{
  "n_layer": 8,
  "d_model": 320,
  "n_head": 5,
  "n_kv_head": 1,
  "head_dim": 64,
  "d_mlp": 1280,
  "vocab_size": 7363,
  "activation": "gelu",
  "norm": "layernorm",
  "norm_place": "pre",
  "norm_eps": 1e-05,
  "positions": "rope",
  "rope_base": 100000.0,
  "rope_fraction": 1.0,
  "qk_norm": false,
  "attn_scale": 0.125,
  "bias": "none",
  "tie_embeddings": false,
  "parallel_block": true,
  "init": "trunc",
  "init_std_qkv": 0.0298,
  "init_std_o": 0.037,
  "init_std_up": 0.0426,
  "init_std_down": 0.0426,
  "optimizer": "muon_variant",
  "lr": 0.00741,
  "beta1": 0.95,
  "weight_decay": 0.0,
  "lr_head": 0.00945,
  "grad_clip": 0.5,
  "warmup_steps": 200,
  "schedule": "wsd",
  "decay_fraction": 1.0,
  "decay_shape": "linear",
  "final_lr_fraction": 0.1,
  "batch_tokens": [65536, 131072, 196608],
  "seq_len": 512,
  "doc_mask": true,
  "train_tokens": 755300000,
  "steps": 5873,
  "dataset": "wikipedia_en"
}
Each number is 128 + 32 x the weight over its row's rms, rounded and kept within 0 to 255. Layers, rows and columns count from 0. Numbers have three digits each. The size before them is the row's rms in percent of the matrix's.

# layer 4 MLP down (transposed), 1280x320, rms 0.0426, rows 304-470, columns 240-279
105:139113056114085092178101126051160075143100197103157168088134162080153114115095095128102159073218125093180145161083135093
101:110150177179122143087135124145170155071141122139114118152088112099135123172061176154163141121210111124072166097157127134
094:105110067129165130116123088116113122127185138170122159143075106098121086140084128118143092158148159157025137131102100143
101:144140142138145141077103099189106174124117177076149094066162104106125162072174090109074092107118134195086155075144165077
104:073143104125152114126065103163151157165115072161150107118202121124144115148105123133117179098102084064138200162122061137
088:117171105078102122165107137091113137140164074133087134132109194123133121131130136150074112170066120073107160143117137100
115:081128170166141133121121119120163142138107128124141138145120131139122150144172162111126123160159123110071081136136077160
092:091124108099130138117086151162134129089107161155078130140154084152162122115125173153111148155140129160098130156124140072
103:093153089128137140069103130163120119139104108098109124138113145148111116097115077175150147109125138195127111144170069150
106:156157092130126144089145142076104124166130161140225126068141152115124101142210119118155139123116140140147131150140143139
067:149136143098134198188124162071139124076145143110166114193105139058103143181149098124147114141102119105187153101102108110
090:096100159160124087161169084087112203122172130099131128136117153153143136129115163130109120092103136120146177117148116131
106:135122145089115135105129116185148101158110111101115143183152162101167094157149140166147142086179157122130071102102160038
101:177162086072087136140038147102135135104117154191150175079183158157111063174132084132052122113076153143128191169111134123
096:086099153160134149141141080155149173143065096122168098112099100136100177092108121107104124108146115118099106163154145153
071:068148163130138189121124167175132161128136164122100128141084153057143141116141116103148142139141081058187108104091104121
105:150144130190102089120190097075133048093143111149164178170122155121133128118123121166095101121149115152128134140124122113
091:090136129108082138129114124137133142149157160162172079105134088192088146139135122115117097082181210138129166117073134160
109:125107125098153142203126151123172120164140123130122092120120084197180096112182159103189187119109103116102108096105141103
095:137127130099075137062148138117113134119117097082119095124113139170133123148146068141069075062193152122139106088087177217
084:120136146124154130100147137134171152128119158090106145095113160151163129156120202148146107097145156066137133129154144143
071:132140124102115185192147177139125130067151110069136179145092143095110150172147194127168171091138113156186138133125088129
082:104126152127122165131146107182119112144090124140110083153095130089118139097122170084124178102160133159176080084110089171
098:161143105137110193094155098197100082105137154114112123153123097101106189120153099072155156111113147183130080104144124113
168:129136114088162124080139100080127082132123128128153130092143097075140112134135111148118136123104138116061107152118137136
095:144190158157115127136166100133129192121102132142160088145168122106137180170170115129142168181180146130148168158137206135
125:140095087135114146152133112160188191132136122165170144144097140105107146144125123147028137095149121144157144158082148149
093:116170104081121108126136132098131065114209130085128146145071159103157176143189133133186097133087135152195167174108104091
098:148128154076103158135146126122094110165116114103152112087140110166163207086134163108112169117105138141125082136136167144
086:204118070118087113133150192172113142177133099072133097165096133086151131146083094119177153086136159089132144115069103154
093:096089133081128158122103102149129064121151201141122094081146107134125141077125152165103115172130194092146065112127088147
101:138152099153133136180180116162083166104146158157173117139157143075089096072111132042095124121115153092070153128148140063
097:111129095151152152176099117100123149212166105170084115095015175151112108180072090119111168200082124152100107126083113095
093:179124103104190121110145136131096116134055155142089101102109147115119196105097078141085131123112141134133052155133086111
094:130155160121113113098153094111135093175203142096087165176073137143139122122034129130089165118064164114111205110080186122
088:084163113167132140156145078144109076093140104141134161085152156111130095080154120093041122149099081116168169164128126073
120:124136183063117137157124183089130093096151110097154144116161106103125096139126140145138114180154122141132104142052181081
103:143084102061122160149116099076128132118110178193154126123126087143126175139092198157081108090198165074159078139083156072
102:167156140054130093130166114146172120054085183082101143126143143115116143130186108113127108168110156112096162178181088124
098:075130190150177075076079160140100168154136150147114115116134097091121134141124168109106135153149091146159091207112125136
088:078169123140109124155203113113139061126124156159143087080157101103155087144120134172108053046135089119123073109165127159
101:116160135141082076148100150090150073178163155115094145167082142142156120126113139134160123205084140122090085062106149097
105:076093159066102136116154179108167097145174078108157176109170159150180092083141111146117103123123141105095133102085085145
092:101113166108142139144134114165148098158136129129115161061097044179103150138161144150120144168119150096081162084081120168
101:133143146168065114160132115126122181117117127120069105106060160175111136118161161128100129131099174169126151155135165131
101:135103131146103129117135117105126166074116117114098116100119120155161121098128158121088124115111142145129126150152111117
101:136109100168116114156115102075141134080178092182117145171128087138152059153141133086095168073069091130157177088138147104
094:198179160133094109171081119133203153105126113161158154139103035130103119171115145120142166150165102090108149108157146153
082:161154183108140113101160112125143146129101151158097055133206098207134107148179058148109129130109052117128145107134143148
130:150104141118162193127121091137115163107121167133130134110110106159103109136113138094185185135085078085101114125112140138
103:082104116146194111167120136096097173121073151153107199085200098077075138155059126156111120164181142120135115125140105144
124:133143165084092126125142132085136084130122106132155136143164073173163100147100136139083128099083141060109098068144180147
116:129180117126124125169088146141126097110062092159129158152141080127151075114093174136093123142102129137143135168147175144
094:127084119094145085071149130069132169194101158170107159148091139128132095138125132180128093132097144139142152113075139148
095:128108118169158137077162114132155107150099113202121071119128136104201126169162162141133114154141111095157101142133151086
089:071090137079150121123120127144124167127144117158137192183188105143136223148159129118171136115128103130151119122071091146
119:106121125119117105123157146144134119090123055162146088181146138120133106091134144139101062133110166105130188109130096133
109:135169151130105146073129117147166118197115102101126103159125055138153127135136139161144140124109209150138052110139176122
110:173138069097119126152094182211157145058135106127146126195141145159171080178160139123117122111151123171071131083167139151
117:161131162137163126168100136135169145120105131106178081056209053169170150135117121079125114094135135119098142106104167151
093:110109135111111120118148174111112105142147152150174086165176132199148110186153147139130161089106133143123125115123129097
108:161095108147097111139156127141114083081139084146188148128155151104149114108157069061142118086141153146160089164119152130
085:089096084112136131116107110157123147130122141104139118129142055085105151106071161101086132122113150141111122151129159134
118:121164128116110081151169084098101200168095108190125133078138129109114167127102145155077170100184089124099157081192150128
136:148161091120189130154120122112148111086061083068159131110156114113112124156117098121115153077155145062130157103124157133
104:172121158125157098131051182129157127135123109093175141150232100125112136184141129139101088148167105095174093154098192125
097:173188111100179102112092118092092153109123151131151139136158141162138185120182097100123108108104154148133133117108171119
094:192111118135087132084094136107088111171130108115112152121142213107144171140126085089076132121104063059165132094121172110
102:168063144144143133119063157111160191147100128117155140151087105132133109165136142117141142120086174120150153119100121118
099:156135123154071121083105090141153138104120137059133101097139153145119091108113134137166108106138118138124164142121072079
109:125110126100133147143114078138163130157141153139119094130112115123147141104112113122082068112095182166173130151107107143
117:138152122099156137204130212175129103125120156110114075170100118082121078131094146168140091140121106129087107073162092185
103:122077066167110113132165180133125149157157140106179097124109123153127150122065152093160098156130138100154137158146070122
110:151089103170130150146142149125127109105128142158123157123113127087139138091132098081129109077116128093119098092145124137
092:157138162119134110087123185080131175115135127171111077132110118132144085175102088107143116100106106055116137120166088111
065:130186168086081130149131137092123176076130142066085103184116145167127144124088170120120120102128100092132162103115112127
103:061106124143130107037165149111138128143100097109085097120145170146084161174124148102135093118170097120160111103167136079
105:155139131118133129141153143138134077179145188132192178137134196140170142149171152142117223201159142161066116103124178142
100:124156091081099112112105142183090149083111114109083140125168114091117104171164149127164091132141144132128152136134155116
105:151104125223094111109100112097151171099156074119140161094100213095117142149107143179150106121143113080110124154093138208
101:119175158131073163116125112187120111128136130168157104134144121083172107116144137166137138127149089154170140097134104119
105:114130185175188127142120156189098111116109205184141168087090115126135071198122075108125115077150132109075194083158190107
100:064136173174127113133179133106221131149098087159083028114121162052122124136086083131067153076198112099088162090086114202
110:096168101153121067088140080148112137115143122134091116104192122172152154118094138115107165151112095140175132154164130142
095:152144131160109163064128175108158126155153136144157137101076155148102142116121099113167162097114153074162155121096123100
099:099065112144098155114131137113145089144149124111112094189142100119131140143145163138161075088121111141122138205103150089
094:120118111134121127189101115160113136119154110151173181131145183177113106107186111089091129128143115121132151176145139091
099:170136110109092164129160114150151141157125122132146167121159083118074186038161081106135169083114078101101143147091180186
106:132117189100139117127172153110157113120138160122164179163063141097136156088129147076109133126084163157135166122163190160
098:107118153151109139155153123135120131178155112111088158170090147135099117144112079177129137110189106170149146100153143090
104:118127120155155172104112151088128150166158058112113163103086083184127147146140107150180122130053138133078078135152149181
109:099117126117118147119095122107082129139063180201117174141148069122155162124169073142109118142146107142126125105105141083
082:090127148147100128116107179176065152091069136126079138147106144128150126160158138129107155102127156079144158176092142109
108:157125065180106173136153146060089086102126133115121100154124114083178111068147117135134131152067119133108073114089105105
108:158111158103142151073137121108164161175113110166135106097150122134120084145067166138141109097131201149255120166126163154
090:119157111142120113026105094163124115089124181045169204129119104093096123115125070112107116174149141117149099158136193103
098:142113105147117107207138156072122168129133102144195086089159103181129162119158110116068084111128093141114122072083115131
114:155053067146120091121148103157200106180105114136159162106128188106171137215147111127108137134095139117120157141092141140
110:168160103142147087086136131183123166126102176108196174129099112141091118098184191128107128092074132093133102129185135112
095:170072104092102177123139106130113079126124179075152134057106148106119171157172115174080150091073115093103120134145086136
102:127161106084083092145124135169112129131113148112132141110161177184117136137118108120153175147080091185173099106114146169
119:109088112102165171152081068098134140043076133188170137162160128075152114084161139149119110128089150109110108147116189074
088:128155113113146179051068089157128138197141134159114170121129162147123072101193069081129130160104110123127099099109164104
107:149127137093112187099149094160115114139140123067114168085123081158065115143109095217095140155115061191138064096145149126
112:132145166131123058150069119125153105119113157144084114109198107166143180125134147141114173096164108089170143148115173101
107:086149127145118066090107114144076154152158100132064102122175124112155143152107115124092126157142131218095106102075175070
095:168164101154139093166112082132103145144043086110125146112118143168135106123118126131089159128142163071091145098105141070
075:136169148142129138195143155100080142097130121109091071114135127135097179100106081165191126107079130053163095178122112176
104:155122113133105099132112144182114141101150180026068162185122175125134130156152089107134096104133142144177141136191135053
103:110135195145049093104180169149112117107115139120078097100196180119139105196089089126138138085137131143101154146143163075
090:150145119123117156102085131143145140127109165102125085141098102086151151085121099123152101116131150131113117059145159085
099:148093111106150207098090166183130128150160131083125104124132122178141148123125113101039121039116123118112143116123142134
091:072094196131173093094140149118131144153096165135089117136155099130112114144087159163160116127122100159104097140184182148
116:193164152161144184160178203138130064145065172193111129153140121101123135100166112128129133134087137179120100124087121090
117:161107118127161097151143175102156109100086117082133118095104142079124190040092156167127142132163125131111111075099114145
101:148078134124111113044122105184120081119131114080118180100059200110101121092156071110144158142101134126107128098132159149
097:130097151148181175126106121072109164139092113110128106106118097091119170070122116122093124085105152139147132093112083133
100:177123193133180196130123138159173137102104141154139145161153142100098130063157144105131081120135126130104134128196169092
106:123143080109201100155098096099142128116100123063134088155166145129100158136144181144132096105168142089139094174119149123
081:112090108074162091143109126097122160091155112122198147159145144057139136130146137123161125138106173082117093134152136115
099:089100173122111140091151124167107120136113076132121050144088123172145106097140070126092107132127106119070098145173104136
120:142093115102141087149104137146121137083129100098149097079142129148111128113104164166147149144139116109111097091136211131
112:137086114045119107118098108176077193164074082127169135144098128136140084109120135183175062137117131205089132120141146136
105:100144157158176131144126149086133151162197093141145178152122122128105140122180090134147167145146116191128062141145137099
095:111150147161174088114159066081089155177068115083149122098123089129077161098066135131097141151126106136100136166130191114
106:133166099094130076198160172114131111116101131110115130110184093100125101131130128143168088098188074174086183117137215132
088:092100104122176109084149167104140086175123159130079169150133154078132106145106082134167055124141154141139162069122209139
101:203196080122144127181179139194093135114152148107054111104147140129054150127158115101121090129119078134105078017180103055
102:125130139132152109164162123136103102130126062073092153132201127163123175119060094152084107108128146122127116124096085140
088:155124132085087119135138156115171110128075121124074159152164145111114051151220089090096087195104114106141122123148158130
103:162160178161147086108082154121196098176077165145157157096132139110111155180099103123129124102169186133151143128131160093
110:112180147087153169155151129190109154127107160106142185135120063156157166148172122069177157071113182112110108181157110125
093:095065115119111109152104077124145122167146149113113107122133162146135178147155123141118110067104154109169109162126114109
098:139141109079116137173183036140159108186127195114115148110068170107144187103141083135138129088101162156073133186150156108
116:108135118162135150154074132065128120103103155092164199202122199131171091131124126167095115117166116085111164157121144115
111:128075159140129136105131109028104108117104113149156107108140105153132156140137111143115106128150091179121170166134125113
102:142185072174141133134149109076132137108112131144134140095126127108175147174144085132189109141086130129126149196191118120
079:130142150172145079130127142102128135080104139120208125132089075122170125121180095078125135136123039127164109099100147142
089:156098087122180121147184148165130132157073085084125142155105106133137104121117129096127115123180158168170175132083089145
083:142150127105148164095155087117192120067048142107061125140101163211213138113084123110159136101093092102068112142127127076
105:143177114118098094116104075151143137075120075133167112152192087117077141121143161154181100201193102083147131115121169171
105:187111137158096147135128139109137068123171127117128152172152152128076165085111110140057081178112124132092110121112078053
105:069168173113118105067109087172110101147136106152122156127104135134143159167166091171138069126138097163168104149096097164
120:134142077076162107100116141153103085128132093122067191130116149123123187123134118127102213044114163180116105147165093116
108:124204096140123103154123155120125143127076040144176113109158116167109146112149125168079055106123137096092160171141125068
102:145151129088061134089079132074120142044186052118130143113162138134135119166184108163102151053184155132125141194123147126
094:169151094150112071120127121109159134113164111167111126079076150101139193112058135138130103151120152129135088117091123184
092:125159101140105132129159131169142100118181071107156095140060116173205114124143128171126146077137121161117132126162184134
103:124097126099077153104145164130119122119098123117067140142147141140168133082185118104085150114139149143143102091143112102
091:174164090136167099142096163167099140167094120151145085163139076093129123090126161142126141115068155103100108131120165084
083:171107095089135159121099082119157134071096128152103124069176100067133151146059147153151156143157117136117138157109138149
098:092195128127098088132088167101086117177103102111130123132133092110184164171094149125105117091132057109108134131172142182
099:113129110147109123119079118152107041128066192097155120107117137096102133128101110135179125106161138121133119100064115154
101:147121100155100064110131103139148102137106124107146116104139125078165114146150093090165029126137105126134080151102131132
098:108091209083166152091130096100157149110112137144122142123150115161084084153163161108150184145085149141169099139093164124
107:141127101069138136109108170115122113128116114153203074123165133116176132056118158140104152123162130140168133094118111121
073:139145133158149131110124136139135158115134128064130158190040160100103129174186126127144134144101091109145131128066140096
072:131144127159095152117110125087128153107138155090121182168097166143161142157173105127099172147168129057152131141140096144
101:183079112184130167131116175139101158142075158150158132136140142173147138117112130114128151119090087144113113084166178112
106:126096120177149112132133102122208165168152126175102114134136127124082120087100113123139197151112108130139172148154095155
109:102155121114168130151117145135149090150162096132121146110093116127090115133100116101088129114111135151120174160136059119
106:141077124092182134111145134114124163123159101155153144180119101226155143187161152107152104114093087098155087124194082155
100:111107132175131119171161110135180079058153163128135144101085124157161141060139114092113133115101132086067149046126192165
102:128143116156183138150118147111149108151205074160128148109154193183158161175121123193142125120119134092104143200097115074
092:116106173127146152135104113118140125084174163109107128147143114067091171127135134094167124113073137093140079109126104145
116:151154189141122112107143117089125184114105061175092111154078115140076140193150144118107123116133163084147105069134122117
124:115110163089197101126155123076167110089088184085204143129154217236051133115097163132151150078145117133140115139099075164
# layer 4 MLP up, 1280x320, rms 0.0426, rows 305-471, columns 240-279
104:137120151074144141091100155094181119126091048074163159142162165220164157149196157109083140152117040126143141092155155116
095:070108101138144142111092157084094070120164120155130112145112129110156163107108152147198162068077094148107158138137157153
099:094125072124082160148136105108077021160171116117119158082056049149065100123063133111096130119169155142130108176139105173
102:099133147106162173177152138175100084154184097120192125110136144141119095132173201124158186125134109097112117126121100173
086:119114102118124161116131141101101113146130114159128119166056129136152154148174151088154117161133056182060121084168092118
104:100158142129141142088121117117136171121158155117117141174098127149075107118146117129145113173150098137141140170145100138
099:065135208114133075080163096150112115169099089123098130150182179154101134120102167086101137131144132066168086106117061158
110:189171139155146099174096107127108147155108134071154131183076153161178175134147102198137150105101105123143161128180116150
109:201167140125172113158143112115177152128095114107122111206123137123176135067127125110159113077143110159157153127169082122
077:096149056098119106151128074129114098129103162179122168132173077139147117102052109156152053137108137150137085089120108142
098:105164122173130172094119084137182133126090127134133161094096063059114138120123165154172184178156162133072156119124139177
105:121168145135119130143134085167126094160103182136122112120176176081134164100145127140184131098113142136148210097156110137
104:122159100084110120117152077082088145117134057169089090162115171117150139115148204129132122133126185137147143103102198166
094:100115174122119105116136130169133181096086138138096111140116129152130124164171151133137100095182152091089091130166130132
077:102115134092148132129147095081128139173132160112175054156168160115107051097126134090132128144066100129147054098145152181
105:129149129147073161138175144157143115124202141163147131144084103106137174121183149139090196147144165101162170128135132086
092:123129116129204099179146130069146113116114120090086200126126165070145136150106152141106141128044108094169116134133171095
107:088191108102154121139099125150142075139142094128124128109097148133101116134118135143165111137169108113167071134128158107
084:125160165118095160118100150107180114124116186151164114114125086210090071138113123103082119065060142167120181103126179125
089:147151123099121137129142135160103110159107148153097143115151146108062102105107086137126126119160110137137099111158136106
079:099123154121139082098123158145137108116125079141133126113133189164114186100127129074150155124131143176116054179153158147
080:123117133121118113148164096082135147099178186161120105099101115118123115126133177108106125175114087175072104133159138101
104:093100136141128116134122137116186079108108143100119108113154164140127119135130111107084187175172064100138128107096119120
329:111145138114154217090090137140099161162176155100181207115115101133148115129120113095125132137107122117089149137076124079
096:146129145109148173048092149113095051111119116125126103079116149159160104128156186090123095094084168123166109092124089135
106:111114085107098146178137069085114067100088100151146150101108142100122142103107146097106155109110092135134127158114130095
087:100137135140089120181165112140106076097150083151104142143128143113128132187128175175132139090098084158092166138134097160
100:056121141180171145136103184053129163108110190116152158121113155079122137198093115133162121135123085062145135120133122124
089:105162171154125158104148075075124147151132130154154173132123111155153173113190156093089091158115058151109141144183175121
096:108126167148094117145100163066108137152099160129127155167123135128176179146122129165081177135140033100095119128119115133
106:158108187123128154125081113096127155046121174143143096141106141096084133181127142096161163156119124127150202120085132111
094:098096100101082140174089106095152093078111146139112131139099143117098154062153106120104143139102061144093119158189150199
088:083161144113133117150099121110091129104118112131094155128129153176164137102092142146113133105138145153101144105123165097
099:104106090108124109136143189145101175144117113122069149176151110161114162151093169128164107141115109203129185126132126073
087:134133137134115235183080092162124080123099116112173185171094103081105148158071134099168157115054122129144138092198117062
101:165147155085130168116111094134128168125162096099156097110138123153139096151116173100110150117105127079086161143097140141
097:106130167147125131103150140210113108092143112105116108148108100159093143089090118100143127120150154151136064071088142109
095:127132157152159155131154160161132138147105149122140169112107134164129083110138142119133110152171115144089101112150142105
102:190126092138096141199150153126161112110081086109101129141125183147160132096138140130148143116141125131090119116147207135
092:105046077160166174147165125132177140186114114102076193113149162170127150157108168133120122136085088098113112187139099113
103:116109128144116164093131139129100105124128165110127140157123106202117171141193114113121122181105053170123117161127054165
111:130105106151115152140086171153154122129136068079100145129072151137046128146147106168182073091083194131129176116151077138
095:046133116116103138090140146112054132150156090121111105137152185114162118121155111099123076075166081136159103115173121116
106:091176122197113151142039059089072132180081089115126128168093158122102108107101165048105145134128172141136109117170142115
091:183148101147147178113115116145118103150131119112196154140092126147140099156133097068162143142173154096112133140185142137
105:178131131078095161142148124159124132164070170104080098123108186201092160147179110113107163137151174093122106229121097166
101:150135111110117103128138160121116069147109177148141108085143144137133186160156177122150079160115113093160121128105115141
094:151139058164129129117122141126154093056175150083132197187066175049141125105098195106160104143128180092102123182137136076
112:137169143135178191126179152150065124104088117143171145083093137090070145165112163143158146106103109167130163108109092194
107:178117125113139142153153137202137096134149171111117137217136108218070084161130122112122088117099166117137166145063134144
113:146066167126117109147168121122165082064201194069149136109094100174139113134137121095114091099110139119112096131147145190
107:139155106137028109081188134193103156146192119173092127206159139171134122093165153150072091121141115128141116164126142170
098:122128152166168146163151147090135157135074093077183158127125164115124165165142138139131139153209112108136150128186149123
094:112151121134134153201136130084101104109072099086139093120109132100140174163080121142119147092126093142178096195158125080
083:091103100130112099120128141107105106123049120141118151139156134162152187143118140127131111150105168158148143146141125151
107:096205138057112121110156121106217090096182104128101160125166175124147101110157122151139101107086179120114148101129141121
110:124116149167122168096142091133152082152148141150066120094160146140122125113143107164135079117124167143101125138125126146
113:160145164061087152110143128154179086113187117083123126138145081169131132141144187144198156069140159157119121121160123155
101:108096145128141139126153132130143093105191128124121136116137183135066161068133184129108100116072087087097143128154102126
091:125133140128131121142136117159123098118098132177070167155090127166139163082098131115086104166114142081099129214136129138
112:127126081107178120103145125136139112116135148146101137141114076142184174170171100191150201181128131127101070145141109138
090:120119120122112155172131101119153113148158048164094155111094148151106167117148128103161103087156152115111074092153073082
119:114137141070155166137189090134107164149171139177140113125147122124126149111133081109183155102157125150130143159126158114
123:104160106186113080149081115135166114137142107132099142111147177080074145129125140169143163108138098145113133153162116079
103:123130122124115151137176092124133117131125123168110131109069181118110134094096148085184142136094137152088152121140054130
099:098102181137155074076086171059134152104137136124093091139105109150104088109110163128093100171131101089070168099141175158
097:140117164102175141099108119101075126117115107168137130094046207215107180173104113143152122121179137104191135108109069133
100:124097126136123082146126089096072119154126128145104131120114233123113139147099191131161155093124095122151144122154093125
101:120095130081139151168178145052087082114147090155129125142171091146110136138099146133041114164170080147138100122133149159
108:110150094126097127146108113145128130172125102150115133103099175101161208174099147108134119091123134113101135164155102144
109:086218152101150123088188138152069119134126115094167137168133097069151111172103134078085147128105132112126110086131099125
104:121170155053164142100157103144134123128123142135145143140154084085123117094080127073134102096113116191111138091160122149
106:142127097127146152121134101110131164112147116170080109128088040141149100109162085169133157075145117178050112185150146121
094:083165144169125133203134142108115125153110134090064136142121194121064199159128141113093123103148130162177076092107056103
079:112096098183116114111132100159157194170100140161128148100099090144166124133106147148087110122109101141118089105101146187
104:071160183120088142129170164085158089131107131143098109175177078101124133144096146190148176160122078090132101077156146115
105:110131106116144174083095131186086147156127070066171101201106178135111132157162136083122095112083082171117116142124141113
103:133181098084176188119133100086150092132164086112130151146176134126162165123134148073179123084159105114115145121103115102
104:145158121203195129122096137115177190163150103147149115103165158144152128108214155139130089120120117159138178131144121132
103:157133139156078173172153130083135096111123146143149176122112072115034090175169107145066100127158136144159136108187110114
103:131084106089076123158140155131124081111177148147107099177120121123110102104130148149156155152158131188100162141174105075
096:116190134127101173127130082155104146115123208107152151148140117148095129097179159142127170105063125074087156130179195149
105:157177150109126138034221130108117176105127167072104113153091137124106135134144170139114146166135129133168118181113150122
100:098131186167096135140155145133140136183144125158049060080158149167119160157175127100128170151195091094079111135050153096
099:114094094095093199169158154107083094110085176097103128145093112186054112149136168175102095122118062120099134133140124177
102:125122118111097147184137088145112130169172156128184114072146077120138142138183092147101141155112168153158095112048091132
096:129142153145124102134163116051130133113180163112132093199170137161084169168118156180137074089160124130163106074155118138
106:132136202105146126116148095156158070077068136074121103163178130151147071135103164188139122129152121141093109095182181131
102:156177196129162089152057165072174159133167179132131115166139115158156154125090112108164091085094120118095110103079143143
103:135132133166088099176132172118134098141126071143116129128137165127121101185156114116102151143153096118099101149079120110
106:128168142162151154149231099048112105115135136101032093116184120157133147140077142145118172118115118151149181167108138111
081:165125132175154161136106096114143127153129158120123126138115142124114188128136165130153112101113146137130165140128127089
106:058107116082151193127114183159108134104204097092097155182181049120097094178116062219095100060174113183162180157157118166
112:123139156120141148061159119151109162135155115168144107091184127138162082167101149148128138038153167164133148119104114129
094:110134160071144114189124123099096144168148078174073077104129152151151184144120170160093159101127082115067167110087102160
099:099095131098153137098136142093124087146173156192097187161143180110127082093138097133162112115209138086152115144160114126
103:129182117077109171166097109203145119104052155097088170117137086129131089188070163111082098089134081133131111045115120086
101:149153128142164102129112091170099105123149093130117163159137139148131137063123142184179081119131155118129135141078061110
099:111154151222104134103134060147162150148166133130164107159145093178125192098145151135177152186146094170145175119132137179
103:123138148120111129135091189109133089107153132146096134160146132126128134175082121153087178191081162111174107158099134143
114:131131156172134146102173115092115159095118152124163144147112056133136186100220156142117116102139102069155148131118144063
096:084149160108154162166121170076168126116083098182134146164133111096179153146131182125126141102146140084120146129127091134
107:121094133116065071124074177148134127153142127104148152110101139088126141147126162138148144161150129176083106187108070130
109:097145149112116106179084165141150158140097108111126122119211101161118155119148160103106111098123171125075104111100073113
115:130115097098160100116165069131091124129067083111151082136130124134113153109122186080148102159132106099193136166133145138
088:148127121142197125168140075152170117136156145093115120121091109123172114077188131096084114168129098172090120144109151097
078:110123185088137125125121177113131148173146151117119120150140079137194156149160118099158163099132110110087198107127107134
107:162173152178157162119160171142182067097153102153167109110133125128118129149133153178197117160109166086161151085133123146
107:120167166098135122143140099153168078137129128125111137158164119146118118125178127132123117215074122127082162154072115095
094:153130143107113177123056149171115130097162082174146087148212155147102185161119142076123116104185074093182140124124022133
097:087081126109106136126119143102089125133130116104121138113137138147113126122119153184148188180128132091076118138142137126
095:117151146102121156125122048120150095083139180082146172088083129153105156158139117193131062105177090106107157130181122116
111:184102118102122119102115135188106151116126143135113123150115087106078102118166129106071110159144091178126134136098134089
104:124106082080156168119112121117167110154092149115142134086139185070086116121132123103135071181083144157169091102089161107
106:109097097117113140160119105146087130075188179190169076103158149114045092139159120077125057114133143109215103121143079153
102:132182118075130110191111097162130072153124171192135152171106070155123135132130195102142124099131127149121108146160180104
100:077099086134111072102158188138111134169134103161113170147113076121138115130145107097132098166094078123117129144071145136
110:112116154067100155152123120142083132107152115141180096155218153072103151128137141108099118128090146148156174120096132081
079:184137189185092164167107121150114068189110093121163140118107109116157119099108138143129086102125142133079145136178118118
102:127173150089124115095102152101115119129128102154099153144189105093122107132152138122090163118112116152136146152143166155
112:092177139127146069117155118096122093140132148181112136081165154165135118183135164134133151125136099135131059134054157096
104:221122157105064173149142176132148147157141150103114134138147187090165106172147123128113132173145104175143189092093168132
107:174141148132083114174125130114130151132078128164119199117133108087183096216177161191147112086111139157157132204116111119
098:112150117105135091160147136110139134126123114066219145079159156156168089171144166178112069110120122160210095146073185134
110:153088184161091125136072171181126086119150088084114137117059071149113149123097177113117053123057169095147163085127197141
089:139104112122137114140150096131155112124099163164124091140123118192116114108176131085093113124127111197138153120105134125
104:169129100153098220120101097153126160179130105106123130118115097098117098114132170160088102145173091140091111147128105102
103:109147062122148128057132115122142138103128134141114149136182067165167128104105142159119091166109101132103121092131197117
089:148149148152197137160104106149106125208185148134141129107148135167160168084084175150118120083133169136078106128156093166
105:154069153180075073126146083076163164120091114142112124174114048185105152134138153096129144119118131128169085149088096119
108:164162098065114133114163121151135096174094187114136151106077095114204195045139110141156117161126154135113172119114153108
096:131124123102082152154137154066137112139113112138125155109135111185103120208135105122145122136146074120150126090127104133
098:095167145114137087131137188135107164094119121093107129086156067155102118097119151109090096135146105125107118084117108131
111:168075085120113133162156171080111150090105188177166158160135133064116078123156115097175099141091156192151125122111122171
111:141129105145177136133151178109091179101111139101113130132133092141123117132119158149150072072087185159125201133118123066
107:066084140091138095082158135128111132134152125113153121095154100146111141130115099151151071036195103175152145115081092141
076:149124145143132134134038090157176127150149110145145153138167153071120133092126130170171087137127169158097157133159181117
090:105101184145098066132129168128098091117169177198152117089102168102175117151123194102096079146150099134130089145093110071
079:131109112161130168119173133091096087165177114157173165132145159046163103091181134144157112142128110095162138115092147159
095:104109118135138109144096119183116110121104121187095115135125106116128137055150152088125108084122167109083173177098140188
105:145177151151123153070117117021133121172170091124113123125150106181116103161184179158100095153161163119154104118126173111
110:152125146074075146114116183120207115156104114122078136188101150170136103107142111113160131167128077138137137186117164104
118:093104116142142139123093079114130120159088150070133068146151174150167135171161154111157119077125156165116167117142125104
117:142147128154125119140144088093157074108082099072156127117167180130137152153128187176192133107195113142120073128097103076
109:156126145128177152133176147138169152130112147150078136123158144096130115112089181093185148115129167109129168087166128106
096:161106140174143136147083114106190106169139140095113143135201104145137088178125175102125122132120138078155166099138092120
098:086066108133092107161140139110140126150098163101169089167190185139167181123144124174149130084114092170144118132136126103
107:207099145134150159178122097153147133154137095075170098159141160111092166100067189169163098138079128100184138104139114109
095:128131184134090137140098155103217149172062178069161148102096152100112109143168134121121167123117077114137122136122135152
088:070141142206090124165140165161081159159164095060132099139069135208079121173175092122109088109147146125158129099176115105
090:139137163172164139152127113083141081074118187115141134187111133128067146169171108092113087163139106175071088117147109133
095:148129098114113081150140092106112152135112111150074091185083115103138085154081086200108100190146093186113172168188151100
106:104072137121103126126169099144101141201098116129118083095102112164166133126131201143092147094150125102093086082176174093
103:085116080155163135160079130177188128135154144097144113119172151066117155129100097129133105138117149139117076155137154055
103:112120153095152123078106172097160118093153099103103098076074174140160153144146174135098120164129154118131085084126141175
079:113094105160130148093152114060216143133109179171134122110150106126163169138156127185092173126155156162106102173156116150
075:169162193148103126096136123141077087166175113092121091129135148158115104118094122149095138088098104155135152164153132178
100:077164135141143138132115144075196090147170130102107139098115151125084155139130142136119145133149182192115126171141126092
097:099141174128046116101140058141143180126082195169153126139134171132121105169184151128165150123119085125100134111117115129
111:137157178159070147187083152136144087120175128098130142168145135086091146142162133113130117111162126131133159133106101160
107:138093119133116096135128127175103123094064092121134141112085160134119147118113166122164193107108088039161140096166148100
100:183119092148107134164134156114093079224151126138084151169093119109189115199124157130124095134134122143087145170123056109
105:167089140079097146144113131039139132143113161090052142090170090136180112116102157170071113107067180168129153101167134103
096:143175190181118126126087068153151124078118095105091162124123102148115110138157186133168129166151154166123100156135167121
106:085069082099129146130129096139086165122088077053156098152137184110138148109102177192072185120171162148178161107143126080
112:108134143102161111150125111055136102146118174120153169148114197187087110155117102110133143149094110150120147138090149172
090:146131169116169119112139144136168080134148125137126175098101091144186144112124162125152146101191118175111089111170119123